config.toml
num_hidden_layers = 10
hidden_size = 128
num_attention_heads = 4
num_key_value_heads = 4
head_dim = 32
intermediate_size = 640
vocab_size = 8192
hidden_act = "gelu"
norm = "layernorm"
norm_place = "pre"
norm_eps = 1e-05
positions = "rope"
rope_theta = 1340.0
rope_fraction = 0.5
qk_norm = false
attn_scale = 0.177
bias = "all"
tie_word_embeddings = false
parallel_block = true
init = "uniform"
init_std_qkv = 0.0442
init_std_o = 0.0
init_std_up = 0.0442
init_std_down = 0.0
optimizer = "muon_variant"
learning_rate = 0.00589
lr_mult_o = 4.0
lr_mult_up = 0.801
lr_mult_down = 1.5
beta1 = 0.93
lr_head = 0.00613
max_grad_norm = 0.5
warmup_steps = 200
schedule = "cos"
final_lr_fraction = 0.1
batch_tokens = 8192
max_seq_len = 256
doc_mask = true
train_tokens = 82250000
max_steps = 10041
dataset = "wikipedia_en"
Each number is 50 + 15 x the weight over its row's rms, rounded and kept within 0 to 99. Layers, rows and columns count from 0. The size before them is the row's rms in percent of the matrix's.

# layer 2 attention key, 128x128, rms 0.104, rows 0-108, columns 0-63
087:66 35 37 57 61 51 50 55 41 31 43 52 70 45 60 51 35 37 66 48 67 65 72 47 32 74 61 34 40 45 27 55 57 44 33 41 38 51 30 37 38 51 27 72 40 25 16 37 50 65 66 67 48 30 63 61 35 33 62 38 40 63 53 58
097:43 61 62 49 62 66 40 48 28 41 44 64 53 35 64 62 39 60 41 37 51 43 26 79 62 40 37 50 71 26 68 54 49 44 45 42 51 41 45 60 53 42 68 54 64 77 59 41 39 48 43 61 66 58 38 38 63 50 65 23 49 53 45 55
091:23 54 49 52 30 52 58 47 50 32 48 44 44 61 58 68 81 61 57 57 65 47 37 59 13 64 66 62 56 49 67 62 53 51 53 51 48 53 59 35 68 31 65 66 66 54 57 64 30 36 35 40 33 58 36 73 63 79 59 55 27 56 41 81
113:68 49 60 46 58 62 65 57 65 61 44 42 48 45 44 43 56 30 37 51 40 41 68 57 39 50 64 55 79 92 33 56 33 46 49 65 49 30 15 39 52 50 40 38 35 29 53 64 83 58 63 70 39 46 45 65 56 36 39 40 40 88 68 46
113:55 30 57 39 47 33 50 49 72 48 23 49 57 39 54 40 48 71 52 19 37 41 71 51 49 51 24 56 31 43 82 63 37 61 67 42 26 27 61 81 42 57 34 30 80 46 44 58 34 66 16 48 75 53 76 70 60 59 50 60 55 53 35 42
087:26 48 21 44 40 46 73 61 33 44 62 45 60 67 60 44 50 29 42 32 34 45 81 50 62 53 54 51 38 75 44 58 59 46 52 57 51 28 44 56 40 45 61 78 51 40 40 50 78 62 54 50 31 51 57 42 43 56 36 77 68 27 35 53
099:53 46 31 39 43 49 29 55 53 08 46 48 56 60 66 61 63 67 65 58 63 36 44 71 64 65 55 19 42 37 37 39 61 60 31 56 49 59 62 70 57 52 85 55 61 47 91 46 15 46 45 44 25 56 51 46 29 45 74 46 51 72 26 44
112:60 43 38 57 39 70 48 70 18 72 58 52 54 33 43 64 51 48 60 40 72 68 64 43 48 54 84 65 51 61 55 70 62 49 19 51 55 67 35 33 79 25 38 40 57 51 27 50 46 56 33 63 64 36 63 44 54 32 00 47 45 76 49 81
098:85 67 36 35 56 65 22 60 35 52 25 42 43 54 49 33 35 51 50 58 54 75 41 63 17 83 79 45 53 33 31 71 54 56 44 29 45 57 59 24 49 53 54 49 58 43 69 30 32 46 76 68 49 38 79 38 64 58 64 48 38 71 35 62
109:46 40 38 41 46 49 66 61 55 50 28 54 71 48 58 39 36 36 90 48 50 53 65 44 57 35 46 51 32 64 79 54 53 42 40 69 53 25 57 33 34 63 55 50 68 59 52 63 92 51 29 55 81 57 47 53 60 40 19 57 43 54 63 73
096:61 45 39 53 28 81 74 61 83 59 65 22 41 32 40 60 59 41 37 67 62 67 29 56 39 41 50 44 71 76 50 52 37 28 54 77 47 51 55 24 68 45 31 35 02 46 56 68 78 57 25 46 45 47 74 48 27 46 23 62 54 66 62 70
101:42 60 59 30 34 51 87 66 45 37 52 46 82 50 49 38 57 55 73 51 26 35 41 30 44 47 55 44 36 79 48 55 48 33 44 61 45 44 32 57 57 39 26 88 26 53 51 25 60 42 48 50 28 28 62 47 76 59 65 45 18 60 69 43
102:50 68 72 40 48 48 52 16 39 26 53 44 24 41 60 47 56 79 50 35 69 74 33 40 22 50 48 40 61 55 39 20 71 19 39 35 81 65 37 32 32 43 61 46 49 40 61 40 59 37 80 34 30 66 59 64 66 56 58 57 27 48 41 53
100:18 62 45 53 67 78 65 57 52 13 73 72 24 29 43 68 42 65 54 39 79 46 37 55 72 51 45 54 51 55 73 35 56 31 57 79 49 44 77 68 17 39 67 47 77 77 63 58 37 56 37 45 47 71 33 50 54 59 52 67 44 55 63 54
106:34 66 29 33 57 67 52 46 56 59 52 47 44 67 57 61 62 55 59 68 53 79 27 60 41 80 49 60 53 52 66 42 54 57 67 63 59 45 30 43 46 42 52 54 31 73 48 39 02 48 45 44 56 53 85 17 13 54 55 52 46 61 44 41
095:33 63 59 59 63 39 52 51 28 47 45 84 34 34 42 43 33 43 38 39 47 48 80 55 58 72 29 72 53 66 60 65 78 24 49 40 58 34 37 51 51 53 25 48 40 50 24 48 48 28 77 49 65 51 62 51 32 69 35 77 43 74 66 47
103:62 63 69 33 70 50 63 42 40 48 47 81 47 45 55 60 43 45 47 35 72 38 38 41 36 26 46 31 36 61 72 43 43 40 85 42 52 50 35 63 49 76 43 52 37 80 29 43 47 48 58 60 50 52 90 77 79 27 36 43 52 63 38 48
094:71 53 43 56 48 47 41 70 48 59 65 48 64 50 28 48 71 70 41 51 36 50 39 62 38 61 42 37 38 48 19 46 67 84 36 65 71 53 67 40 47 52 50 61 52 49 13 38 52 39 40 36 45 52 37 77 52 67 34 48 82 41 33 32
102:37 22 47 56 45 64 80 46 64 56 53 51 31 70 55 55 70 58 35 42 40 46 81 67 61 53 45 52 63 30 40 90 43 53 51 39 39 78 41 32 04 75 31 52 63 34 57 55 83 34 63 45 79 55 38 30 56 53 52 68 54 62 52 53
107:23 59 68 44 34 70 62 13 71 62 66 41 70 54 49 56 57 47 51 28 36 62 72 40 57 50 30 50 36 30 80 48 39 52 60 60 59 53 63 64 58 57 46 64 61 44 20 47 60 53 56 47 40 55 50 36 63 71 37 58 57 53 59 53
105:54 41 62 51 55 37 62 72 49 43 70 46 43 44 56 68 27 46 53 46 47 31 51 63 70 34 54 19 45 33 61 59 29 61 34 63 41 27 50 37 65 51 41 63 66 41 34 67 37 39 41 46 50 61 63 58 28 52 41 58 76 54 71 74
113:49 60 64 63 40 66 51 58 54 61 65 35 33 62 46 43 48 49 76 27 63 60 43 58 52 31 53 68 63 62 53 20 54 47 68 54 59 41 27 45 67 24 58 22 36 70 43 50 49 49 66 61 65 45 36 43 39 10 68 25 29 51 44 50
100:47 86 43 43 59 52 59 49 47 73 48 77 86 52 55 56 35 55 80 57 68 35 43 21 36 76 52 65 70 50 73 50 78 56 54 51 77 26 50 40 66 62 50 75 45 50 38 46 52 36 50 53 47 46 51 23 46 72 44 31 59 67 60 26
100:55 48 54 69 44 84 39 26 38 27 38 68 14 29 49 56 50 54 65 47 48 31 61 43 58 42 25 32 55 63 39 57 30 58 55 47 36 78 50 81 50 41 47 36 46 62 94 50 69 44 60 59 63 67 39 62 55 56 32 62 64 64 25 71
112:64 84 44 69 51 73 41 38 17 50 43 80 62 51 62 71 34 53 22 68 28 58 62 78 46 61 61 63 63 55 70 14 48 69 50 59 50 86 58 42 61 55 52 57 44 35 52 54 53 48 44 36 33 48 39 64 37 60 75 33 43 53 54 31
101:64 43 32 44 91 47 17 76 40 09 60 45 71 29 59 43 44 30 43 59 51 68 68 85 41 57 50 29 34 63 54 59 30 39 42 50 32 65 50 78 41 65 44 62 58 80 60 56 52 53 28 46 58 68 36 36 46 41 59 32 48 29 30 67
107:71 52 41 27 64 40 33 59 44 66 40 66 64 80 45 32 53 44 48 45 41 38 44 46 42 56 53 30 29 35 64 49 42 43 43 61 73 48 64 52 48 41 82 67 71 48 27 57 45 58 52 48 40 29 66 65 40 70 23 39 44 29 49 45
101:32 57 66 64 50 14 35 64 37 74 42 57 53 63 51 34 36 22 56 64 45 57 18 29 52 31 29 29 55 57 35 56 48 45 60 47 43 35 51 74 57 36 27 52 46 64 34 81 61 66 69 56 71 52 62 80 56 28 14 52 45 61 22 63
116:52 69 39 39 24 24 57 29 57 41 54 37 65 48 66 54 39 53 37 49 38 40 60 29 74 35 50 60 46 30 47 50 26 63 85 57 50 32 72 34 52 52 70 55 46 07 59 49 17 54 44 72 64 54 40 49 74 44 76 34 58 70 59 82
100:64 52 40 46 46 49 51 32 31 41 48 47 51 55 37 47 69 17 55 36 50 88 52 30 39 68 30 65 46 49 50 64 28 51 52 67 50 46 51 50 35 56 13 51 63 50 74 49 77 52 73 67 41 54 47 35 39 33 60 23 59 59 22 48
104:18 81 27 35 46 31 49 38 55 58 39 69 28 39 37 81 42 73 31 64 22 23 69 46 43 54 63 79 67 51 46 33 37 55 54 39 51 77 36 26 35 27 42 45 45 45 73 40 48 45 63 55 70 67 65 46 71 56 51 41 59 42 67 42
112:31 20 19 40 42 58 47 77 55 33 38 48 56 63 66 55 48 66 55 26 49 53 44 68 25 29 68 57 53 21 63 68 25 46 67 65 46 37 66 56 51 51 57 68 58 64 62 44 41 12 54 49 38 43 51 58 54 70 24 39 41 74 50 53
080:18 60 51 33 58 62 50 44 48 48 69 66 51 35 49 39 34 47 36 50 54 42 34 37 61 90 28 65 41 68 56 58 27 59 52 53 36 39 39 30 64 29 23 53 43 51 46 74 61 61 37 72 67 44 51 42 41 22 58 63 57 84 56 53
084:46 70 55 47 31 22 32 69 20 20 35 35 61 50 45 40 86 26 76 67 63 69 72 58 71 54 45 56 19 54 70 41 34 45 54 61 42 60 52 68 65 51 69 47 62 40 45 48 48 61 70 58 72 55 51 71 65 35 59 50 44 38 41 67
115:42 49 72 22 35 43 44 56 31 29 54 75 73 51 60 33 67 24 57 57 68 50 58 53 61 49 26 63 48 51 58 52 50 33 59 50 61 66 39 48 65 55 83 59 59 52 53 47 27 59 45 70 45 53 61 65 63 43 49 32 35 62 60 47
077:39 45 49 65 58 71 71 58 53 69 50 37 40 37 34 64 19 59 52 68 38 40 56 52 54 61 63 41 46 50 60 60 56 62 84 37 31 45 57 66 43 53 44 57 18 29 58 48 59 67 25 44 59 23 47 46 25 58 73 69 49 38 45 72
082:59 58 76 48 49 31 70 91 38 45 41 64 62 47 68 71 40 50 66 54 36 50 52 50 69 32 31 58 40 60 41 58 19 27 70 49 54 65 44 74 49 34 46 80 17 48 68 24 58 65 52 48 33 52 39 51 41 42 74 28 47 70 47 17
080:68 45 30 56 72 85 61 71 75 52 31 47 34 36 51 59 60 48 56 20 40 40 60 61 60 44 80 36 55 67 52 52 58 23 78 17 29 56 47 51 46 42 74 46 58 35 24 30 51 68 46 42 30 38 44 26 53 54 68 62 42 21 43 33
100:44 50 44 43 50 52 28 37 44 35 49 51 53 52 26 52 79 49 52 62 45 27 70 82 56 34 63 37 58 47 60 72 73 79 73 70 55 42 50 53 20 56 72 45 45 60 38 41 19 46 44 56 54 41 33 38 49 50 63 45 46 51 43 84
127:34 41 67 28 20 14 37 59 10 44 40 65 48 62 48 16 66 21 65 60 53 62 46 47 61 43 49 55 30 21 48 54 53 37 68 42 40 58 58 43 43 47 69 70 69 64 65 33 26 46 70 66 62 45 65 26 92 46 50 53 39 51 53 29
122:34 76 38 32 46 25 33 79 33 60 42 36 60 50 44 44 67 46 49 75 51 42 66 33 53 48 37 68 28 68 86 49 46 67 47 65 29 58 32 61 55 46 50 85 57 57 60 45 56 60 46 58 66 65 45 72 39 41 69 36 26 34 54 43
110:51 55 34 51 50 24 29 61 41 35 28 43 64 65 67 40 50 57 41 78 71 47 37 27 50 83 27 60 38 54 75 65 61 53 84 48 33 59 28 45 45 46 63 61 60 69 47 37 45 26 52 94 66 49 48 47 37 31 70 39 55 26 46 46
095:74 25 43 64 55 57 40 33 40 34 35 54 62 55 71 57 39 49 31 71 73 30 67 39 50 69 42 57 62 50 75 55 34 49 77 38 41 79 27 32 44 48 66 69 31 59 66 29 55 34 31 88 50 69 69 38 38 32 62 41 53 59 53 52
103:33 71 47 45 55 68 69 48 54 46 72 46 50 59 34 57 59 52 59 25 31 67 35 60 21 55 73 51 89 71 34 50 51 32 25 49 43 27 48 51 34 46 29 40 69 48 50 53 43 50 47 51 53 32 57 54 61 53 35 49 52 49 50 61
114:56 50 54 38 52 53 56 57 63 23 46 58 60 54 67 55 48 48 60 49 15 81 33 61 58 26 88 93 82 43 42 41 18 40 59 28 43 57 58 49 50 51 59 30 56 49 51 62 29 49 37 35 61 42 46 41 72 68 31 55 31 63 33 49
120:43 48 71 46 71 66 46 42 45 65 70 57 29 36 46 41 70 50 45 07 43 51 30 63 78 30 42 35 59 55 45 80 34 39 46 50 41 32 72 49 57 38 61 22 70 47 61 65 16 36 53 59 86 69 31 55 65 77 38 39 30 53 39 67
100:73 47 77 62 61 63 62 42 39 32 63 61 49 34 95 46 38 63 43 70 44 50 40 68 48 44 44 48 84 43 44 38 59 56 55 25 59 36 54 55 68 73 55 44 60 15 34 39 30 69 49 56 62 31 24 45 57 76 42 55 23 68 68 59
098:70 55 42 39 42 61 23 60 54 53 32 24 27 45 61 40 19 76 55 68 44 70 53 59 31 42 61 32 75 29 73 34 56 69 46 39 50 30 63 37 84 58 52 51 56 50 51 46 50 47 54 39 61 41 38 55 37 46 28 70 47 38 43 51
095:47 30 29 42 43 65 36 55 35 42 39 45 35 47 57 53 40 45 40 44 57 79 71 58 57 52 76 39 29 36 57 81 46 29 53 57 51 38 55 55 53 72 58 58 80 68 56 49 35 39 41 48 52 30 39 33 61 62 56 62 27 44 47 96
107:42 52 83 71 35 46 65 52 28 54 57 67 52 46 64 41 42 36 75 40 35 72 62 64 88 32 35 43 36 62 57 61 19 23 50 27 58 47 78 56 53 73 29 71 39 51 56 32 52 42 68 32 63 33 58 52 63 70 61 33 40 57 30 26
107:29 59 49 47 34 47 66 17 68 59 59 47 32 31 41 34 63 33 60 44 93 63 32 34 47 44 57 36 48 33 34 47 47 52 40 87 72 73 39 40 51 38 60 44 45 46 40 41 33 46 71 30 37 42 62 70 43 39 37 56 51 88 63 50
102:65 26 26 29 46 48 47 59 61 50 51 47 42 30 54 37 37 38 08 30 13 53 68 82 40 51 60 59 64 65 57 51 44 57 84 81 32 37 43 49 57 49 65 40 56 55 41 37 34 45 52 79 58 62 34 64 49 50 63 53 40 41 43 78
104:69 22 34 70 57 43 58 64 47 36 59 53 66 55 75 73 50 36 42 86 55 55 67 40 40 60 66 64 53 41 18 34 34 40 50 38 36 41 65 35 64 64 61 61 44 47 29 51 54 49 35 36 29 54 19 68 83 49 39 55 45 42 51 33
107:40 56 74 47 69 44 34 42 73 56 65 40 55 50 40 45 44 60 37 58 46 55 48 40 61 70 32 41 61 57 64 63 42 63 70 25 53 45 57 58 29 37 68 29 82 56 43 50 53 36 42 29 63 46 56 49 59 87 42 34 34 20 45 68
113:59 46 55 70 63 50 41 69 35 51 26 31 48 59 69 63 54 66 48 53 27 70 26 49 48 47 63 61 26 17 32 50 70 46 53 31 32 56 40 76 65 54 47 69 42 48 45 57 66 45 51 52 89 50 41 24 43 63 37 73 64 36 15 33
116:37 68 78 52 55 09 45 41 64 27 61 57 63 69 22 50 49 47 67 57 17 38 31 50 44 52 30 53 59 65 50 41 55 37 49 39 57 46 45 71 58 68 59 40 60 42 70 47 27 43 70 61 66 58 61 48 65 33 68 54 46 46 61 43
108:36 51 49 72 61 60 48 56 47 33 20 43 47 57 44 31 50 79 61 35 30 43 35 62 44 46 76 25 71 52 41 81 50 50 67 37 29 84 71 76 44 39 46 53 67 62 30 47 48 46 47 43 42 43 46 59 35 54 55 50 57 40 20 39
112:58 35 60 40 55 65 35 49 58 62 42 29 27 47 60 49 24 59 49 31 27 70 39 31 49 57 51 40 74 62 45 51 49 37 58 53 62 32 65 50 65 60 72 25 43 39 64 17 18 28 50 48 52 29 27 72 38 38 68 35 57 56 56 96
110:56 27 79 38 42 36 63 34 54 59 63 33 63 87 40 46 66 52 45 34 37 54 48 41 80 57 22 56 38 43 48 59 30 42 61 66 48 48 30 47 64 51 84 57 37 55 48 54 32 26 57 30 44 54 80 41 54 51 57 40 45 41 56 76
104:41 45 30 37 62 57 40 47 59 52 63 22 53 32 47 56 51 53 48 44 38 58 37 50 58 11 37 34 26 58 64 42 50 59 84 69 69 58 60 58 56 30 64 68 52 44 31 61 52 72 34 46 56 57 37 50 40 68 25 43 67 39 36 79
110:44 67 43 50 65 46 84 37 75 59 54 50 65 53 46 60 59 40 15 45 72 38 63 67 47 46 47 70 56 45 61 45 47 56 40 60 63 44 59 47 40 48 54 50 43 79 45 66 53 39 32 23 16 58 54 48 26 61 37 63 40 49 56 57
099:75 49 42 47 38 31 74 44 57 42 19 61 29 56 72 49 12 54 52 22 49 11 69 49 43 45 57 34 60 54 70 71 44 53 56 38 46 54 70 54 63 70 53 50 32 63 58 27 56 52 44 70 46 50 43 75 97 52 43 63 51 46 63 45
116:75 55 48 42 76 34 52 68 27 53 79 76 40 32 30 64 45 38 41 44 24 61 47 44 65 71 28 50 26 65 65 56 49 61 65 59 36 51 35 65 51 44 45 60 42 51 73 46 47 42 40 66 39 58 45 30 32 33 62 50 40 47 58 76
108:46 37 66 81 52 51 48 44 75 08 54 64 61 41 58 34 61 34 51 63 38 64 38 90 52 30 54 63 52 51 40 41 38 35 32 69 36 68 46 72 39 53 69 42 73 34 44 66 21 77 40 72 45 74 49 35 73 52 39 68 37 51 60 15
110:57 47 40 33 39 44 11 46 78 21 53 25 61 67 63 80 21 63 55 44 38 74 62 32 54 48 41 72 68 52 34 60 43 44 30 72 48 35 44 52 45 44 47 62 80 51 61 42 60 31 51 44 40 39 52 42 48 71 57 50 18 43 43 58
109:53 56 48 67 61 52 37 64 17 49 23 37 40 36 33 35 60 49 59 45 30 46 44 48 68 83 53 82 39 45 56 54 51 43 76 43 40 42 43 49 47 61 56 79 53 44 50 64 31 51 35 58 69 30 36 46 65 53 44 29 59 41 48 55
116:41 65 41 57 72 82 50 66 36 61 47 50 64 36 46 45 37 56 48 21 35 54 67 56 36 71 58 59 39 55 58 55 46 31 61 39 20 61 41 51 47 48 31 33 27 53 57 54 62 38 27 58 40 36 62 57 56 34 57 59 62 61 36 55
099:41 51 76 41 52 47 45 28 44 56 69 72 48 57 68 39 39 58 30 76 35 56 57 60 31 44 33 52 73 79 50 36 59 42 30 42 43 54 20 35 46 43 65 33 60 37 64 66 41 45 48 55 54 73 40 60 69 50 67 37 35 49 56 56
104:33 40 56 33 78 25 59 28 59 45 48 37 40 34 32 24 54 58 64 58 73 36 36 19 56 52 54 58 59 50 70 36 55 28 20 59 53 64 40 77 36 45 77 56 65 72 59 54 80 60 62 55 47 57 53 83 54 38 20 68 17 26 49 42
120:84 49 32 54 52 37 41 40 50 66 45 40 57 53 47 44 29 52 35 50 52 65 44 44 66 49 37 66 62 35 24 63 71 73 25 73 55 44 45 43 62 57 62 52 27 57 21 56 48 60 48 60 13 18 59 74 69 50 25 68 53 30 86 47
107:39 55 53 48 59 54 59 60 81 68 48 65 45 40 57 45 50 53 35 58 60 65 43 59 35 63 28 41 48 54 33 42 62 65 46 38 43 43 40 47 39 62 48 43 25 44 50 60 31 72 34 35 68 41 44 52 29 74 59 64 50 61 37 43
107:37 62 49 62 21 28 46 81 60 38 41 46 52 40 60 72 58 49 38 35 36 58 50 64 55 04 65 21 58 43 28 20 57 69 32 74 50 50 63 42 36 44 48 52 28 69 54 44 15 46 66 15 48 58 25 66 61 41 31 35 51 55 36 79
105:50 48 52 37 33 74 31 47 65 13 64 69 61 48 44 49 70 30 69 48 45 35 33 53 61 42 61 47 52 39 59 61 75 61 45 48 49 49 37 41 63 45 58 43 53 58 50 60 68 42 47 64 31 43 36 48 48 42 47 48 52 14 47 67
098:77 43 58 51 44 54 50 71 46 35 61 74 46 43 34 61 40 57 51 42 48 44 40 35 45 63 51 65 66 53 32 25 75 72 32 39 37 44 72 46 56 40 48 42 40 55 51 44 80 82 69 54 20 48 52 59 66 43 41 65 50 27 63 51
111:72 52 32 57 61 43 51 64 44 58 54 53 50 59 26 60 20 48 50 70 46 35 31 29 60 80 51 62 49 42 39 35 52 54 36 32 29 52 54 77 63 67 32 71 47 56 59 60 67 58 66 54 29 35 47 67 41 46 52 70 47 32 76 26
119:43 58 55 52 87 57 65 62 22 63 54 59 54 75 36 55 30 48 61 38 42 47 53 51 58 65 78 65 52 57 28 24 56 58 35 46 29 41 60 52 41 46 57 56 32 92 47 58 50 58 58 55 46 36 52 43 55 23 62 46 35 43 39 41
101:77 59 21 50 72 43 74 75 42 65 37 55 40 44 53 46 29 35 44 43 66 66 59 56 55 44 50 52 58 41 22 32 39 51 63 53 31 37 76 41 59 47 54 53 32 69 52 43 68 27 49 23 53 23 58 38 45 58 36 36 52 73 36 57
102:40 67 55 59 46 90 85 64 56 66 32 55 69 57 43 64 47 63 62 30 48 52 58 56 37 59 53 30 63 49 23 48 42 41 39 21 26 26 82 45 39 47 36 60 30 53 45 34 36 34 48 59 53 48 40 33 51 50 89 38 55 80 52 54
108:37 69 57 54 39 65 59 53 87 44 46 57 37 60 79 45 49 70 64 23 42 56 32 53 39 45 57 47 71 67 44 58 66 64 60 56 48 60 55 64 39 57 68 39 36 45 55 42 34 41 30 57 39 22 33 49 34 57 79 46 32 86 38 55
109:43 51 69 34 47 43 48 72 44 35 14 56 43 39 71 41 34 66 37 39 40 58 44 51 59 83 57 66 57 50 68 47 53 53 57 62 32 49 42 56 66 52 74 55 48 60 66 55 37 49 45 23 68 28 31 54 51 52 42 77 28 51 12 53
118:59 54 38 52 63 38 42 47 57 64 53 39 64 48 50 51 55 62 33 32 41 54 70 53 68 60 55 48 24 77 34 28 38 76 46 33 61 72 51 49 53 34 32 43 51 40 52 37 33 53 74 60 53 62 61 51 39 28 91 50 35 48 68 92
121:62 51 56 26 39 72 51 48 53 94 71 45 48 56 66 75 42 53 36 65 52 55 46 50 38 37 36 38 66 47 67 59 13 49 52 44 36 47 39 34 49 51 55 34 51 56 72 36 60 55 58 51 54 37 67 53 42 68 58 40 28 84 76 47
116:44 53 53 46 55 36 82 62 56 78 59 41 25 47 48 60 16 47 54 41 51 54 36 47 56 68 59 85 64 81 44 40 41 41 31 49 26 23 40 64 76 56 75 48 40 58 57 64 36 62 33 47 53 37 55 59 91 44 17 74 35 57 42 54
105:35 32 35 44 49 41 55 50 45 58 46 43 71 46 62 51 32 30 58 18 50 70 36 55 63 65 62 85 36 58 98 61 44 50 73 36 61 34 59 58 65 66 56 55 60 55 46 39 64 50 28 65 44 58 42 21 45 36 41 67 53 46 52 35
104:50 33 58 44 48 38 45 30 62 52 56 46 71 64 62 58 52 52 52 45 73 45 34 24 67 45 52 31 41 46 72 41 54 64 66 32 45 47 48 43 38 57 87 50 67 50 58 74 35 56 52 25 33 44 40 59 51 66 49 38 35 39 40 45
107:22 41 49 40 46 52 45 36 62 58 29 92 31 42 43 59 67 43 46 44 51 20 44 50 57 36 52 25 53 36 59 48 29 60 27 34 61 36 79 40 41 41 46 70 58 75 42 40 53 56 55 63 52 53 63 26 47 38 48 32 59 24 51 75
110:48 61 70 54 50 51 53 37 37 34 48 31 14 29 61 67 77 56 56 75 62 49 34 45 37 42 27 32 49 41 63 31 33 34 50 58 57 46 55 71 55 63 44 28 68 54 49 47 52 36 64 40 73 61 59 56 16 60 44 28 62 22 66 53
108:37 67 38 46 39 42 59 61 57 80 48 60 60 51 38 36 52 41 57 38 33 41 70 41 31 57 53 31 71 84 37 58 54 63 57 44 34 44 63 69 48 62 47 46 47 42 54 49 54 32 58 67 52 50 33 69 52 29 58 58 48 83 46 21
106:43 76 45 42 38 66 81 46 51 65 59 37 69 29 54 71 24 59 54 47 53 51 38 36 60 70 41 64 36 39 60 60 52 25 44 58 50 34 03 62 47 52 52 30 47 57 25 49 56 65 61 98 52 69 70 57 47 53 59 66 54 58 49 29
099:47 52 33 45 58 41 51 31 46 37 17 40 64 27 32 63 56 63 41 60 50 65 52 47 38 40 53 32 77 63 28 34 60 45 50 44 53 38 20 17 16 56 76 42 35 50 53 61 44 53 31 46 29 42 41 40 66 44 66 43 59 75 41 42
102:35 52 30 60 63 61 94 33 82 59 66 61 30 51 14 41 22 70 65 37 44 40 69 54 66 39 34 64 41 51 62 49 39 31 38 26 49 44 61 59 63 32 34 36 29 27 72 39 34 52 34 45 59 51 54 50 43 41 55 56 49 53 54 84
111:45 66 33 41 64 55 66 47 76 56 35 67 62 36 49 62 53 49 49 43 69 34 42 66 39 70 37 52 85 53 29 67 25 65 38 43 38 31 19 37 40 38 58 47 36 38 64 56 41 68 31 64 53 41 33 63 82 52 69 59 52 60 43 57
107:43 70 51 38 48 41 22 19 26 45 38 56 33 28 32 44 57 62 40 44 43 39 67 29 72 51 49 54 40 47 38 53 71 57 37 29 63 39 36 55 39 50 25 64 57 43 56 57 34 51 81 28 45 44 54 39 43 61 66 32 67 43 57 47
101:74 47 26 56 54 61 38 49 48 57 41 33 28 53 33 37 55 50 72 55 40 57 24 54 50 38 39 48 41 41 44 76 41 44 57 77 53 58 35 50 23 74 52 74 43 46 24 51 56 45 63 52 40 67 31 36 58 82 13 53 55 34 55 90
112:36 52 54 32 57 53 59 67 49 55 44 27 55 54 34 90 64 61 65 62 51 36 49 20 53 33 54 44 69 52 54 28 58 41 44 37 57 25 59 58 30 56 74 44 54 51 69 51 53 19 37 19 34 45 22 47 46 61 46 35 53 54 42 55
108:46 24 92 52 61 54 51 46 60 49 50 41 54 42 66 37 09 47 56 47 66 43 40 24 67 70 54 71 51 64 50 64 24 31 64 55 19 41 46 31 64 37 28 26 43 47 43 62 62 60 54 51 58 69 52 75 58 39 63 58 25 63 52 53
079:71 50 47 57 33 44 45 45 71 70 44 49 45 32 31 52 49 66 70 35 25 44 52 52 37 58 35 61 52 58 31 39 44 47 66 65 43 52 54 14 37 30 38 44 65 22 76 77 72 25 52 34 41 62 36 74 68 33 45 49 41 43 39 70
077:47 50 54 82 52 55 51 49 38 94 56 47 41 56 55 53 44 23 29 42 36 38 55 61 51 94 52 42 48 75 46 41 34 47 57 57 41 35 49 77 61 52 52 35 35 69 12 06 37 71 47 67 48 33 55 42 54 49 47 20 67 57 52 30
083:53 41 62 71 27 34 51 50 65 69 48 26 65 44 49 76 82 61 67 20 55 20 18 66 47 43 61 53 52 38 65 64 55 66 43 55 40 73 47 59 42 63 78 31 69 48 47 41 43 65 43 39 57 72 48 48 71 74 41 36 32 38 51 59
072:53 29 32 51 50 44 11 36 68 46 34 62 59 42 41 45 48 41 78 39 33 52 57 59 69 62 44 76 19 34 53 23 54 51 49 55 44 46 45 47 61 58 41 42 40 28 70 52 79 24 44 54 34 63 47 81 42 46 14 49 48 24 49 45
083:34 32 65 56 32 85 75 42 64 53 51 50 47 65 59 38 00 39 48 44 66 79 60 40 55 51 29 47 58 46 63 69 64 58 80 64 45 35 42 24 70 37 70 42 44 56 39 49 20 79 43 48 38 21 52 53 44 66 54 46 68 49 48 49
068:46 71 41 43 28 61 52 52 48 65 73 47 63 48 27 46 57 56 40 51 44 63 50 55 46 43 21 57 54 40 49 62 45 49 50 57 46 22 36 53 58 29 57 44 40 27 49 56 39 57 76 29 63 29 45 45 91 83 20 60 46 54 50 44
087:35 67 58 41 31 66 62 14 11 69 79 59 46 50 59 34 50 41 27 73 60 74 56 63 30 48 38 78 61 52 57 57 39 61 41 48 47 43 50 45 42 28 41 70 46 54 44 41 33 58 58 51 57 34 74 48 52 59 42 54 50 63 69 46
084:43 54 65 54 41 85 41 48 31 21 35 42 48 50 49 52 76 54 26 52 59 58 33 30 55 57 72 19 44 61 38 60 65 55 29 50 49 57 57 82 58 72 48 43 39 56 37 38 51 25 79 48 63 19 60 65 63 64 47 44 70 52 64 46
091:69 62 57 54 51 40 45 48 61 79 73 57 53 39 31 69 44 53 74 43 29 49 48 48 58 72 47 54 44 43 58 45 40 37 65 67 50 50 69 41 40 41 42 51 69 34 64 96 66 26 41 22 58 84 14 54 60 30 68 66 29 74 38 72
070:64 60 33 54 42 76 38 54 57 45 37 58 47 23 49 64 70 80 64 36 36 42 68 48 61 52 59 65 40 25 53 52 41 26 52 58 60 52 48 33 51 43 61 24 37 30 65 73 35 48 37 44 47 72 53 51 89 35 31 43 48 40 48 54
073:47 60 43 52 68 57 40 45 60 40 44 43 50 52 33 39 43 45 53 40 62 46 37 29 42 54 31 72 60 66 44 31 67 24 47 54 40 53 42 43 59 46 65 78 58 25 58 38 39 31 99 66 66 50 73 47 62 66 17 58 24 37 35 31
076:46 62 58 58 53 58 36 53 66 46 33 53 77 61 61 36 57 73 40 12 63 79 36 43 66 31 50 49 52 69 65 72 75 54 48 42 63 39 56 35 49 68 62 76 25 64 49 33 26 69 41 38 51 36 68 72 56 76 29 32 62 29 47 34
078:63 49 49 43 61 49 58 45 67 34 58 37 78 72 44 77 36 42 30 67 39 33 45 45 54 27 64 67 56 64 33 61 48 33 55 57 55 41 42 47 45 71 33 63 41 33 58 59 32 53 73 25 44 54 39 64 58 55 44 36 27 68 27 43